Each number is 500 + 40 x the weight over its row's rms, rounded and kept within 0 to 999. Layers, rows and columns count from 0. Numbers have three digits each. The size before them is the row's rms in percent of the matrix's.

# layer 14 MLP down (transposed), 2304x384, rms 0.0278, rows 1272-1344, columns 192-287
103:514454461429514472503564525513502500535566515508454527459440555501547432515548504455536480538504488514441547462570475472473472480551473492431459529456450431520465481472462509484505573566489570516509490486516501478487458453654543558518478516462551562460540452509507513509521474496409447526
088:539523493480492499484438530586463517520482523536531489532452488531534540517489461498522520442485508587454417500556444501548511572460472470524481427546453578470454508468475465548450485529552490484498535535441513504491503486444560485506525502483487413549479491564479456536471456515535530453
092:549434452524556532491468520492481438490527504536507470473514461532497507480530417509436486447522456492508479544487461496502462519476357476493474448467513547480516461514467482427488488537452483502495487477498547463544500480517471518502479569419461460541556555552470540470447506473492517523
092:552432434466479538488511547504560571508440507485470475498466484523540429480436403485528528454468460463451478539580508491455539442504414549494493513547520454533491451520462489485459530523528539434507478474426489525517526507536559565444469462488460511534477594479546494538494455572557488508
096:539525442552541507492528482507440489457570521587423500524494530494433573488472458547502486490471461534522441512491477524521475541441484505506520545555464535530502435511473499389488536450505390570516499465533525444480547478508518513538467524490499487555501552488554474485509516519567506483
100:597524562534453540485476485505536486524452472554488472508498463522584445492508503579535503446522449480605526533561475475555441486532529483512485479502462516506535555454499429494501530523537467478481475406507541505611480528546477537511449476393558510426529463460450512509482463484502519522
099:546392531545455446461478495467492455467505418508496567538517431482514497495543508489480468510434559505501431550508512479484563582441411512477473500527525510493419445535489434523496489496460549502506450462473488514537547542448459525530523514541562539471494486499557502519470475481563487521
080:519430497521481456447511477518526469476518531556453487530485493503519467431497513515482535445461494476491484516452422423498483499516522506456587475393455541447470514462386491466568481523508471577566564507495449490520505486498491462470449531468498470515518516437535561456572509490455537523
085:509519547489466533512470412525474570503420514454505546524494561595523514540505535550477513531520488542514423511600473494482514507427463493485499467606526505527494505509519527520520493495523520547559542470577497448525490504564501558439483471470557427444523470505521490486550568527413508500
099:525488470450565520503441538418517519496540516568492604490508536563530507486501488566573532500502529482509455572492498554512475504552469471551454448538484523497483463502561541478467523446573485482548500473494501535520493427500488498466417573464534505482527426497534475582561446428524473461
085:482456502428455510568481480569504421513487447533587427549453463503456483487484421531455552489413508599578450455557504542490547512454515506523463462529513529525501510457514466594548444458543497482503541475508520470574480486439559493526535530470536517463485507542524500523578493514486521483
100:515532482499474525432516551512397485482526437587501499428488477464458483438511523518495508535506508495476470516472463510485535520560548518466558497524484554466492485530531529528500562483591486536555497485516487405491493484511490544448533475478498512533525511470494566531544508515469544572
107:438536540430490528493521410524587527488473538569476491489480514510529556464528508496518635436407521443476464449552544525472436484520541494536549451560506436506481486462479512569533413525462567488531498504528477514548515435529583518439465512478467447480422458546524493518439477444555497458
097:474462525499497493526524574541464496491475554510520464543519488484525582498580509487463438476459467462481483500449558499513582442533482600430598458514498455443446543514510503498461509429514460458520577546469477446548547518510452527554504574548464539488489439511481522586492468525457469500
104:459573500473503442499568494475471471456521520430545460486464526504483517472446504445536528472489491578473623498468422520531531524504404366437497467477496517548485512530570434456484452473498464469483503511533515436521493527460477484482500422557544520530545520422456471498504525500525518546
094:475488515507553500442518499561499517488471492507565432494577471477419499534442425544531450580496550468505520445525526472513561512529533513522503567529539523517440481459554558561585462508445527545558491519485513506482543464499563480518545493459476585534456490512442464463493527517524498409
093:486472536525486487531483486540483411544499472505471427472548535508515538496515513532504526547481445475505415489461525485549501594530544474470521479522511451505502513565472516494529487463461512474493419613466548482550552524499486510492532512540532546478536557574523514560555545543546417518
108:472461499498508544527554470475550487538531509527420403474494525442478510517421545539521542451470480457546494543496470511503555450421561520488438403519484523491466421589468517545483518568486513496412486487521541544525466472585537483446461511456520443443485494444491416438536502531498483471
083:547503565473517536437505509589539536527497480521484511472396500479591480497485461466555515462513431555548523414477519526543450429477507528469491552465459553535471488441501595542527517464528515482522500516561455562486491501457538502511530536496515598531579438564540496443552546538441563509
095:509460562510520540487582505478468516451564510480546500539491487548511614517508490424520519479492455478499486523499470520467531496505518466441477503475520482512510517522584480404470534512509509493443514480503425419548541545424559456455518394506579498469497579523503566539495482459479478501
098:555452501540435523526512549514472510492480499530513531542421537442489468516511527490508562519507586452535468547583560514488593563546531553475496520445480472513526503508446461480541465422480494456531523487496466479497446471552456487545517499514525463474518485481564471505498497491531482462
108:506462551454508432497476461439499556482503485551532523436455474445431464501503494493541509528499422430475460505489525458496489540468506451493508509516459542473536581490502556424471527466504525426490496518513499518550439480477526537477530561497501451480489507484581469439480496479472542572
108:589529493500458490480529486521451459551547516552510470500443494492522453544522512482541507465512521456562497484554481487579437416481477488528556462543532516508510526540472517464560568465494496535567548486479483524514480485469495491569548548366486496568502507485419520465543481467521538519
103:538586467485514528559462507472502538466502519455491528499445534484456501458529535502535444535591577542490504453472484449421510490476507499454504525445470559481473539534433446512479511516394533509482535489506450555452561466530414526478449485483434456468571484558424550468470477442497558498
101:527488469535539473475496554500482493592494577495493561501477489500491586474486540488516504493509498505426462518475490490518462564429443551555424522502456522506492491480467481435444446491493531486497465571480428544483556525485484495465552525551549540414443486546471516526501493408577541609
126:523543479525535539537489553504492533484445573436510511471497517504472475457489439509466495585465431513460511496501518556550523541519481518417491504476567455438537542510427511504527487530532527551532492468547477547526491409469577539497451524434489482461479549493513459387482532527526563526
109:516458514445541430453426444584437532505434479437495570438449439534490517544531550507483495515469593505489549472462438508505506472566533497411513535497424542516521494488548494512534486531432412601484496421430529425502507455542490518438496525510474481531487516482509528563474412515469582521
098:502559522535443482453498483534466496428458490485531511514544515528484489547441467478511481490489512490548538487459518484532470541391521526512470474554506459507441412421541465482475574499493522494532413443464579571576503501544510494509501511494534450473537525423486516448532470456456521534
114:457545530558460443517480463458468561463388524498515478521467439556467470508459507532459492408473516437560508489506450541534545461521500547527551400523515535516499512483517492509466529419516518511497438502424441484572481473517541513448530450478521503508553529509536526510465509580503592514
096:522562472582558485514517517474501446439469483493581523510493480540422521496473531498487544593510477456449431544449462484536474511422571535429438455522517550539478456436499501529470474471437512549501438544517477451562455553410442540499481514475441456533498542553495512498487459495567510508
099:501508525487480518593506598489544532486455516545506478488511538472555549499448449559423518470464494549501487556487487476506487560490504474521413457483460462454533402551457457452492528492419441550466492453510472462519427491447468565481531586575535487466543588559587534467461531565557515478
103:529478516440472450456591465496521522561525501538494510580485490470507500487447534569533493488542543516462467486453523479516543473488530563480453489500508507582513468480488501465546500514483467558402400482468430500404460464479564503532486439509469505474553509508506413484495486464495539476
100:487496535560558472529496492465564497491453509563510531504500491502500495473495473489510496528494533543432495451491525491531585500529498449435499460515508472514523464541482544488450467523510500571507597540460514525514524540495454570479515471402481462450518490487545477492520454446496512449
094:494519437453476537566477495525480459497497512474457403479549450483509504435459503478559523477567514549519468554562488563488511465518493470570611538480469512443462518439398492545446536570537502504558531497451545535449515498461516490475540460560490486489521509437576540487439478577414581453
103:534496452441541474493535517502518518533507430456487515495388519513428464500506521563484539476579479494568552543534488474418496525519532494461469474511459516443428552469528467459424496490549458539553415503507508516517460535426509541439471462493461412508491449558522526485513525528426580558
083:483539505494510533461526481477517504522426496533491539509495437543490433549506473516443448508446543503573509559521508504468521506479532475541550556518448553514402502514505510512528531510559548480587562523527573420516485516471469499539540439553456584554512495482446496424451587512440457508
113:501517523490540513449490524537498585475537493465504464511508496501554507439474550465527509397481514541476539439504496491458448496482504521474542448555574502482517457549534490538521512541486421465464426655523480510561493559519493533596420420447551541524488468495485459494513459556497487526
101:569493498467521463504546534533475376454443515578466501437508535479526508540437437491514458490529531477522533531437521489560463478433529517491524520482493491525510497576474455433570493543477453507510496480578508560544479522509520485550486541461453534521481445503497535537495495495536533571
103:456519466492534498711501523487551511481536533478447476551447539490529511519543460474421572501544533483487481480492468487550477508486528566443428539466492463457524435481513486535501501540521556498477517484409525453484447413517529482594548516472466471572571494485498548532408515605465510480
108:512471476493579463431519524535513512450537546465508511535478455477543482473446517514438555516575430464548491444560465491532461450479469536519510529504468519511501497539550497485552590431556448469546539520465464523514501575467493480505521515518435555528502462517418555518536467483509519495
114:461462472448420501525519504473528521474490438510506527489572394501463553522420451495490489434547490496463514467639542469453475485511451536528499472496540466488468499526576474453522539506499470572514524485515425539499487460542489528511466462525515472560485480473568435431554500504409469496
091:501525472514491486539523518512478556483505452517520551461447529478484477510487531434467494493468494514580477500448561479495534412468513537543503459450556490571507541517545486603509494564473471553519511508476551525525492543465485528460458506436496441459551501474476485533468462484470494542
092:495499524515506550454479478422434468506526448499522565481561434476508595455451471495503501479524474572574499497585454521562587515539466458513500463460520499538559526447559546525551497526505530404450536530503554462513469489464498490583480541560520475486508457500479484520489444522466474470
102:480461470516500463530505473485460529515590430492451494433522564538499473468482470393494461457461587477565527433504465456462556513488500520451516510478535459532475510508513475537544437475425484513535486486554481496466543525561464439481483536434395521539416537514527491495472468504490446501
095:589473476541470499432479446554519540515497512476518511503437499499451523443556476571581558508502479554497516525539512558506437509517538539521504484456471465474508450443536547462560499494531476428483503507546503445510543466477558546512426556460556591435497527462448534510540493451493511485
097:535484500454525571548485575569464534528549512503506517518505476547497445474545525492484513477508508497497443501536451556469434598466489491513463484531490519510483570468473580494518550495520501530542433448466558596517435518552482450511509534454503493517520516520509492449481533514459521580
092:441488464581473473495515526551492502470501473459513536534518595590474508457438494506489490474560394459483518458439498519547524544534487571457540524541472513453506538541534481480506498460538542456435472559511538499528493503538522419519447548518552468495427463443515468535493499487519515568
112:562549459500448525522483485500539477505464534451576498415517559532496494535482477491492474447546437475438451555462511528479531510529493519492552418552529510488431502561505438506438530553468524495501527539548506466500515492517535483503496485509552521414464518464464459493594548545458602599
099:549535428493534505436523493521469457475450508477552458467508513418489505498426466478491493548493408552451535518559498505421503551473496454468519590507569482506465582415446500506521510543489504501584478543443510551515508555516482438454474570484493524470489453542518506466510515513561574456
088:495449514467495517527479507534541495554518549500484505474476488597509501485487506495496492477548513462546542481547464444494563514443508484500491495411496515530474441492489494508508503541514541428530479438527499523532504503535443461500514567553490506520563481519540512450571528447525487621
104:470551465490546481492529480465436467442553504476476476514488477519506516567550536551452473498452513560435586470566494447507591554428516576557525522473530486441491560449519545549557509507494513473495533471541485561533482521521463414430520468518419506416482506457445476519537495432420535473
098:517494504404481538506571518464444537519497528520571479555493499494489495533473515529499486516473567502522452511471507486524620518497506512392547493419580511540573511477495483572524530465512490507452516516506575536500510538520448525444490505480493507563515577521505491508492556506582484525
103:511503502557517491524452487491454462530471515431391594518518513473595498509472583523498444465498450450495470504466489477474528448400506490484493442455498535466572501408506536447431427442519510469464569460517486512549530513483520484543562428477515516548485454507478470559476448513478508534
098:443483529463519494566451447527539536554510480487539451536519506498548542537526447557466464593551471438467512542521424482549523482514507505574509430491527525471525519489526442539588450464507502564428505526519523463458474470465521526529477505523525482457496474447495518516556489438502459517
097:508499478515532548538482543498488486530486516458466459589486587579546488452516474488483506435567520467588534586515447438463478504536472529483472539493492462517443509474453510574423540523503514400474469526435502596485550501451549472513578449484530487542488442485527481544506565547531556560
088:466437505506533532556508553489521457533439426478513491493537503424513477480529527470464569469456479489558496504512473571565474477434500518442479494559507485489508472489486559529510553455504479548537530529480475524530565532499526509496446529481507483509473508501490570504541522514506521474
108:448532486510521624439437523447567447476466521497490495498482448463502431477547527526464484457520424471504500499474488471482453432423456480443523437571545522558472478551492500540522516488474429561481605563547475455464471522535546530511511480484475540476504532492529511572582428525509490554
087:542514512500529480471528503550475479476474563500514503496487547492489525465478476477543542515548508499479504540592515511616450501537480481461552491500536448472470468574564536514508472493457515426470603435547497517507479515565463442456504493429447499515519416506477542484520556458486512508
085:483477500610478499480458483538454511536526420492468567493449497465460533522492536514483437577541541525549479554512583423520437476542504464538430527524492428494568490487527387424584478500513497504555489473462554471471477497509510465575558482542535492534526542431465464528484511450538462520
101:442473510462463521501548480473538567561577500564562553466517483485566530461471461489463492513463497470472490543462493528455506591450485501417472537495496534472457535471476486583481529491442526523513518451560502551478487537508446466518459447493548483483434603502515464459532483526463535531
119:536514487437462452428535499463533572511466493467553450461500451514495507478478517488554405472538520450554537611551490510494516492527481555459483484491536570531512458459426574550547482500507532501451491467487473489497480570551521511485530494529515528495543453517517455520500524458530482489
098:450457518538471548466450522498501489442454453516512463535442530499457507453531473495522489550535449490482491489555426557515431520499485571550509529520493473534473546511574515490388482501509498453480497524521595480509449474515449483500462470488468501497499532488449499537463499559532531497
112:524488437421496506510525454521547523522478547482509552405543540468502505497474461525529543517541477503523618507518586522491516474492503543474523472518521541526557458412514501487532439526557546627524529450464478488523485530502475546448531523574450493550575488482433516536490467530540488484
102:457518484459493461526520509503429558542488533512509428488472489548453603432485511453496539530517506502540503537458476474471460523473454435498586523533415476487469489498502579491503464466507479460461467473505504487555590531525497557491557505541416481470474537529491506494536521508490458494
109:498526495513580565545485547463494446553549467487485417558491579430471493495560508451495505478444507502548442524528470497516431532556501534505484469492475506498493415528512521461491528571472468463535435503554519595593490643506528447460404489555505458525558463477477504526533492527548540524
111:516539493483479477447495510501500534531493549449512499536466570582503507498462607527504495504456469483476540449549566495480446530498500515462453501536462558462481455444553494500445527500544489472579502538511526515468498513479474487507493576419455488482520525531570529469471566417481503578
097:414510425538537471503534500460462494508431504530517505489531472515465447593519508456555501482545495538538486549482494494475484517527568429534578535573455485555491519521455497418497547498553555543462476524525497448496532520490470425559516490518550494511479538550535474519516489487420516483
100:513538508524554456468447492479503459492584540506475462500468573519510488568494523455497473465523549504547452488504480476489514535427513418504492499460516554533481500538472493460498480591464463516491441533557495532519459620487466480453578460477510504446513463517493513561520492478456463562
097:472555498530435467476474561594527536550601506569525565510514546446392511492475535506495511537523523456484499618474422562479405507540441536550455440489451514559590497511471425546501442506485427437481531512465433466587528505478515507427471520475424551494479506563467471497496477463519509462
109:546496502522559506498478510442537493579434526500536460445472458521536520459496491492557517520567500543506466571477443492480513506434509550440508474480507578548509475468452506503473392442500426521392440490502488499465487540469458462529493507521437548552542559529522497441488527553475467501
097:512512586501504559502439507480538493531463479478552446470522496491573582455482524497488442435420524492476463488545469546510458439493440475469437473501504518522491530491557508583474511499550516517439496520543494525524483471518505525428531527431490443515546545441487568487513466564470462536
105:494488546422558534481527428528455535549513478477466467405523505407565522542529496485537464486403570506505454464486520537533530507420462552460507579479605519426527485552515520456518481532522429427492521486521528457505563547573489504440538494411482407529517430524461514486457432511438521455
103:543563459550520449526512489447557449461571520475551506509463484426507629543450531403499539626492495491515562542496450563433503583468526469538530504558457520546498489579500474563562488524497461437532567580548484528506494449522521494588501518399542478477492512442552477474569470483432522492
# layer 14 MLP up, 2304x384, rms 0.144, rows 1273-1344, columns 192-287
094:483517423499572474399538485487463487557386468536479478502517542507447425594458466481535548497434461492429493485494456533472492556644470547554554537454536558517491492573399486425519552470446500494498468512500476501546494417485457493465460435529557491510502564499552523404517490443417536544
096:501504501477461467490467502522465496494568492525432504576473481564524516452425473431464458538522431466520448556460426516473475382511527474494499494485563551504518505497517510420586465478524487526536502547551523451518455495459447512476617511515468520522550548495554529524474459487467482544
093:578459510481463481390543501592493505530484512519575508528509452452474461445474533529514513503596457490504534505508521487486503524558429490571558504468506474445473495540509498494539479566444509464462563549520489422437510441509536388517490581532562543464515508471517491509496486527518505467
095:499483482518479501435479507486508542593524501514514536435497485457440456542418470490480542478527562530482470539510416456507452466524450547478477506438524418478501509518505451530497511455534444513520543414612468520567547554507581451535458445502490534533415446523491494510504530540452572535
103:550524467482504495454512488451446458509447474489427527520464489501475584533483431412507439469503440393478471488454526478541484419458432444522503502509479512510496499490417490477487466413524490513538521513544550557512512577529590465503440571455526501518524610470521556454376482525488515534
096:531475503488548540452514538520484465534490509478493444456474506481478586460476511483519476478528577511478488516520481516556430447583506565482475501476511539516560480534570458432490493505500547433478436459437509480522559541433510502483463558522514462521492479551509426485576510474517456477
082:499563525447519532508474517501502469503462518500458490505505535441615499442492472472534464485519466545496463459501608487451598461437491484546487561438554449467573437424524472424422470507493423564488428450423474547493501484452481520488560398458543540470535563498556459479505522476521409496
086:447418456517504518440503512565516492515532561504455412516478491480483501462506539579477552493537477467467589487513531567490562397468498487539474553494471515448464564519503509499500458506490490415453480526489452480434502464566452442431508527467481524536551550497505566533467447559519536569
104:464518587473483481412507530478506502540497463505424466488468488548456530525525505481555502461468508570481491539478514474511427490525468518568555475421433533487524492490462538421468452438559458502568512548502545510527463477481489450523490522453487443574505499603459483496510521477515484499
090:479525520507552466454517533539513539501573505425481537515519477466470511474549538534530545468499539476434523529426462464505526497502518417499516491525458447511473500480442543390477519546415542412507493499577501546467514502477417451480497508546525539487529542545521499525470436526404534512
098:513478482548508433562435518471508515546499538515434423451467535431485500507503477487477484482463485408560601496519478531477569587521527438455523543530477491509546480504514459472569538470461509460481514433485500560523529502592464551484464474560542499413496455528492483540461509461472504482
104:499452545461437527493542449541519578526481535440521484488488521452452484518477461486488460535604479506473492430494521561538585569423513500533473436508521532490528402575527532429452489459565546449442521505475527473459463537503406460462490536535495483538506550455559496531554503509478515459
098:480567490502483478495541498487562413520476499448449493507506447469542459503469461498524522499493516481471479522472445508457465458518484475490545501512430510480514519491502491488525404510488515526414498507447535492546455472557492514455458454498477468483560523436529502478513534504506512489
103:500485507540444508526531551494471513538507471571497441497470530518539393559589573482466480531449471521468537515435549462459398456492590552523538426493519426495471499495455520466495507518457499477482522478458548468483480445446519542537533566472569474462478538551551538468453467514517502508
094:448515540556467570493511504586493493484488521456454404528423471523527487468462502531447548546486550425458508584468481464553541463461501561545472452516438461529562508460495462509525543380537508400419442497511466486454480531462513550499478513427478539501560575511556513476492493528457478537
098:511500451515484475517518457436519427542532442475448411548579486439492494518502430539544524501534500427487498501552523465540447450537523558488509463496529482438577497550503421562541498490469501512497432477548470435468524543528511465485421492413435482408484525604459487527479528539448509519
107:480472503477505469481452499590522436449470523503513501508484427488561520472484505501462411549543548506487507531492475472546397545540508541469521501504462525501405480484485528483432490506539465453579529518384556516507523519451517386461580530555508546488448496522467506530463593477470512518
084:506447457520479446498502518500485540549492475454462544555528510583500472474477534560454468551454508475486426578502566497427430539508458451577511429517492433503506453536525525469428488487558548527470506515475523465479541479455462490526509473546531472507515573542497558526557468496512544455
096:514454491523500403474429490495588442536511487476461492492555493520455470526505533473522428562443520556478495552537490479496575476441569572500501467542533510518535452467504493483515566527449500566497549480533476541518511476489531493551545488523542531437472481532502542555522511559515511515
099:462500468562500477479462532458498508507497519461505429465460469479462496420488580471564491456575491543506547552507483570500461546560478473510466438519459503462504474484514494590447478464573493495484574515448398502464520427531447496498483490531542537460417455542536507486543524493542586495
108:491476457575546539572572515545509419530468506439457416532493458477514504474477553470410476453516493510528545510512539537488525522501561461476552492427508487524555456485486440550536435507505523528515551487501463571477468528533469478550513507503538471519498503502399570487504504457533488548
106:457501539495499497516458487539509532538479466483482516452508567454518463469475487475421511496493477523460549517483517530435505552534542552566462477443491511464483502476476490494494470512520522544476507444580580468472498484480488541418481445557450560506479518447483468529499480552462542485
104:492479571534522559464481481510457522450487481469477442432623436438459484534535497483450602490492447507506482507504454484498478462461478553538556485543548490537403422539503474498538505462547441595522571468471467526548445556528501466411506470479479470511508521489428513545524486465533483447
102:500493480556481589459445484493464520512547478485430466525494479524461490470476490532506518450459521522446508582438521450490525461497452545498497468493431536425517464451480522498427472460426520467514496513488535447483516505490526453453509566545494519506464489456489517471483538535520572540
121:503554502433551570546539473531464478513504541408502408506460478460495522506532501469573513602537557468490512517554521494510490552391447470541569487396518500429500516524464511503525536512520468510410447524502591539438465491491470526505572492485475431483475500530554488528453516414532538499
121:519527502475502445549530538508496545447544477475458457455526488517479501484435509533492459503527450505502595447507545511470418494460516512504503492539481511482450506431513532543420432528510491492597497549452507538483503526436497531598497498522515484422548530498500585462485556510496433534
101:508435474437476522534508557519511582601568481531529527485548504424507519480524498485530487525459501531499589534466485519470470469534518510521540507467468489520536509603467534499497557448460557493493465448454534552533497489537527487531441528483566391516456527515556465567535512530450462527
105:549503506461486472482524480534536487507483440502455521542405569446498484471437466468505497465335477538519524479511458447521464538474455498478511478508484504555553484512505474493535516519518414452509537492460531514477491526540519474468515539441510447495461536523515550528542445454492541500
092:509490463473454497526429489489572485527519468503491495478567544501513514488539481533361535477462467528492475494491481579526518482557573551523460485475470507521483553538592467513537524462513517554521473498502485471542533540585526540534518506496503529522542502473536478506497524466469457513
103:514493587547496591539514543511494502517457577529454566442510516491576499495522477545486471452543494542461469509523478517463459462485548567458512516445507473534484465558457526543513551468550471558450527480543463412493494518607436550510511513575530506472548572501457504540561464436554480498
109:509458540574566515466465525537488443517451537450500541471527521517502508549543507473514535499520503546457593549526492540528475416507481501522485486542475489488472487506532493533485413480481446519514537505466525502505465504504348489526464477593554391555420483558565552478423524531472503513
097:535510468466541531507550474545515433556565464564502492485473420478492473496502501505453557508477465465480459557522498510458458494528522463565497559476535479480514505505516445567496589503515508427481475479470579515532534527484425530535489586475527495551502465530460482482454461454533570612
090:538501474541555520537461469511477378538447521465489478481491515491512580513456513552473433546514464449520568539541455555545483462528493510518438521523506518551468513504528482487387548518553514489450499534458517471530458570506477533508493557641555476534429549465517484535438430515577427480
104:480511469515551468431483519541518487549541465515509496517430468471546502510493446497489518545458577493452495488475477546472480515416506411501532499499505420471504526483497530459441466443475585492418438464472502493551547466474536448520529514554492432566491546496545474507487493467484490555
082:475515457541465470440510516482534461567498523476551453549478520492486447487490544478440481458467437506481492535522469519487492516505528583497448525509515464493425486489462513550427574457433509509479470522525530479559461564465547511483509559494485463514501364433509506492444456519536483490
106:427455484462515543425521520472542472516538486448531459570524484467499541521510490549503514506526405456461495489483554526442571445475564489453478487524440504510506486548535531518448455477490464406460470491506513443529577463544475472492494548476526566523539482456514526448463516535577478519
101:496424514532531592522501546461407456544476516478496450473424497424482501525549423486487438487548475460480497561505526393517526473535406443451475445540566506463554482486500526544550475534525505494458537440546577516490433518516541441546504496532506429516493550479518493420514488527528507528
103:506489462431525460626484509424523441474535504453485522562530496498507558512532517392488523397497431548457467539431512479500476483508555496432499486522529477496465472485553579507455516497597513418418520470521521580543455483496527452436402547462548448489519450505538514533514516494474502500
109:550486516502468483483508536483523498489494538454509531426582464508538466479538590467507469503508448441510501403467443479499560568589484516481501525447495474501538526531430490504471472562493500407479486584509511605528508521520441519433501483518553557451500555477491535440507499504480533546
109:530552485430587566502589550501485526484514454460497523472526472444489448497562596523502492423537535491451503518467464460465522478494504519519468460484526518531516555510492498550530495468553497423527489536544480464492496492558562520484473466527540541534520485510541487486414480483456461476
092:517499494438513514490572485507597466544514566491574531462553516462494625512471482517489488505593499518468526529457498496544485501487460564485517496525482571524498531612543494583517528453498511479524482515489417525416463499568490505532482527506532526552500450459536470489537520478547545463
094:439557499497469557451507511530487534453553459446507501460504507485449464526538495467545546483493452511533494468497545496417494495463540482489558511483487450391545449606514522479400522535548561560560558496532555498458518556562475505560514582456468507495497515447512474544526556508525514487
099:559475453513488495487422455464535449454528564474488542501503506483456546437490527546460444555487504450466521487543422505508574523555487512461494492458481475554503476521527582478497456459492493457483519455524579487544438557438524474506465476481604475548518481472452530542533516508484595518
096:510508528520516472448472475448524529474525509449530490467473435523529487554434477557487451532538472551543503528416553554478554499482522439470478441569496575438513445556455502415446500415562435448542482503513497515511467467520488537467471517431451484538530483530468495541536520543478512495
099:515482452485453540489483459488513497447522544499491494464532475459460553500504485582435590487529513594523485563439443481454482479491520613485498498475499501584536512493545499418586447529507554467485511451462487537473488457514482587490497546512448504575539515485499490521464576562475509467
092:493544521540506494444452551562502524570526508410479473492484492452466469421519548532455486436452444517515449529481463484601461550484433465471508500444402489493435533498491479453499458495386471588511528508575418482477495491579561556546498480487492447516502478495540517477445524458535553507
104:457465482469422480490493497569411584447476631520478457588531560505499498556533436507523519561514501481471521522523507521474484509523486515558472439487480576465508499450567503509462557553478421522456518496462433437446584511528523460510470511514531508519481503558594511531472499427499482439
097:494569460520486448477488509522510455532503563543540473536492554578512346497551545579421436429554431504491454481490493502513548471517530551537489484583495447476477544556543444484547429538463447445546478551503544478524524524485453514512519461434439477631482464541551502431516477511507520551
085:510574456510542419473538459478564491542526503475511452507501486419549527502515563518485506579502437550474466488528497453464431459470507524501444558490507475548513407406528520488438436512495468541498575433523514507542542536497458532542457553458488520494499518443527503510555471532491558445
100:467518534510505496440496443501558448474493494550471499529486504501502487460545451531466440579513476525504514509489504473474612469476508523492457473548490447528439558527517507493509517466557479487493584549530549499430470500507522475471534495418498471475499546455476508521545469526490549566
108:447501544457530525480458539493540437430505592467426541558529451520473531475502524545493486521532460511506532518511404465464511547470524523472446505499530441477510453529624464510525481417570574530441428473493489511462540499509517562446455462535441493448482549432490532439520553567449519465
105:564493517474473471452523525553540523524549509485507496452454463481498486605544629405487541475469541440491495584533536440475529449476446492468546468489514462532452523516518555538557519511538506527556453488538470545530462469482466494456460494515470529501446491477476525479524586453477508517
097:465507515543454445480449569508441515532524510490476518475547470518489525556504503528491477564504516502525447473462557536474478497481485486459547530477529450458510487482530454446445547477451462517520469485449493550476558432536522482454482465463599477590505563559561446529556503606531492498
117:431465483452510468473531499480541496538483559496482481479487495471496499542515469461478470468533433524470502464491492587474515558508438560538529472494540514476510472508562482503517520501486491532522467517573503481501483531511470419458521467507537561537512562539538535512537514487526453530
089:503406477473527544497501518545495511458536505459548450588541532512506491523473578540510480516510485564478502514521457518523514514444523475487483517412463500572464463521418536496459506510507450485580493546479479506511525491496510480520541545442509443421456538527552459505497554435464451482
098:547526446485472450512524491533489501519542539477535528505526500535551510482569516460487505435485552484531542480474467494520469600491449499511522504518487473530504556462494497503491523449475479368475585443438456484465510521513494435420473508522564486480508457511440546528520520440505535422
085:513527547484425458491543538434495543553575495459584392483469582530471448500429526482489471476532510524520501502518453496451504560397427486513502482505571525513440409502477489456486523465430519516467453519535524484490506549478510492519459576537537451465450571482490518487496464464493479529
091:544487545448526484481508506424498517556455518533544502473510515544485486463539546500478528568484521398517496527517516526414511533404471591476544442521524496436487467511401546536528510476483590488544389421499512605453569477467474452540520519456558505445498514597506546528457475531476534527
098:558517505553474490487501545467472522502464539498478470546515489564399448492466508479458482472459494525557448512497598566444547598482570505481527533569461499501502479466482456575458494524468413482487517554471546521439481503464472493485549508516483492517460465475502569511511537500492480482
122:560434536529596610435542486390570504522523420452517555501497537531482476473501536526457478447477458479502430487427470555452500539452445490522471595497489511520462540511545506523531515459517472411495515588563486512559476520494457459480519470456573525515535541523483549454454491455456617529
105:478435459504582506457485546494496460528532496597474532480496509482493571442483497485452541464495557529528535506439482513551599495491493525518453524527503530495500554494464459512422530500478464534442441450486504460448499446508452473462519522526524447433521485573548458485529420486458495514
108:425531518500518543465478567547494518511528542459480461462541523523520614456511475428503437464534583518518526447493587460518455467500467457502533514444470467525486457468474519506457503374495513507483463438533509497481504445496471495525519569542451469522493549513534455500493496507446498524
103:512484504489571476509490468447469563507525501496424547507521483495527467597450501450430525460529556518421429500510533502504515549531488461481522525553521469552524508523505435523405470453551535520456553489557570411495419452490517485531522537546497490516466484526493534547408481567588559543
113:498535516449501510506485513504452437449477471512481477458523508535498493531505551540505509502497460463491402540555563458552463456504517511471485526498498558481456559454498473432519503448501493496481505522523502438552541553532575451509545516475481442466502408583493565489511455519484575504
116:445467504495414471512497473440529418459503619467458539547526490525552543492518471442538511501528481495470497485509416564465536519532560488523560549470523499509448482434561508530497456400455460522547428522489487476510495561482491466455537514531476480458540524486477509514497451477467502543
101:422510536496448531531479457475480527469497500563573539508530531455530484464463458490473513550469457477434501519520472499484447445470454616535444464438545471512536490511454523527419428483539477502471501536470624489458525539487546500436479500515463536482499600471443486517543466517487545515
100:527531491507444502525536457517449524602487510441473449568417475505491449523520469483487523495550535507515456500412409488554507527536447565438412501486493557433538439477538576422471512456509499481540499521530541529493523379497455529445535459540489478452480550506563535426539482454487518505
098:478406542489519495554522504502564436487534440478484504445513474534485514525518439468536512532506422463459500518559511526532495406479457480507588480551511475487529476607509469456510421405514450534552492493447472512448523483484499553502495466469544540469591511448467479435424497483544468572
111:409513559542438479509556420464437431499536482483459505556522500530489455593528490566479478481439526474550527431461536405526399503573526501545573516422534462499577539537495487543532530499512504416524454471434487520479433453573506457517552477474502545512495515463528574495449517448503490530
097:486389475493522553523514499512481477438446494464444514541486468517492504504516493526471492479572516534421543526468524528560508533526620610471519484464528459447510430498484554479454570499462481427560502512505503502499490513534536477517558508459549529543491537523467443527488600491419555515
104:523527527556522433554481491493514562564429498520574489492480432492592505483485609539528515513468456444548503462514445432447443523480453509466471531504460491561485473489472521548489542480459524543495449488510529549453503517479493540539420507530548492466516564499509541539467458488549500459
106:505474447515527455511492481433545583481504509439602489513529470453533505496450489512557494455444480506437511504502443484544565495477536538508517570528548545462501471515459551474506496484572497419477502555466422505486481478500520497498483527545550531552524473502495395508501476453501489507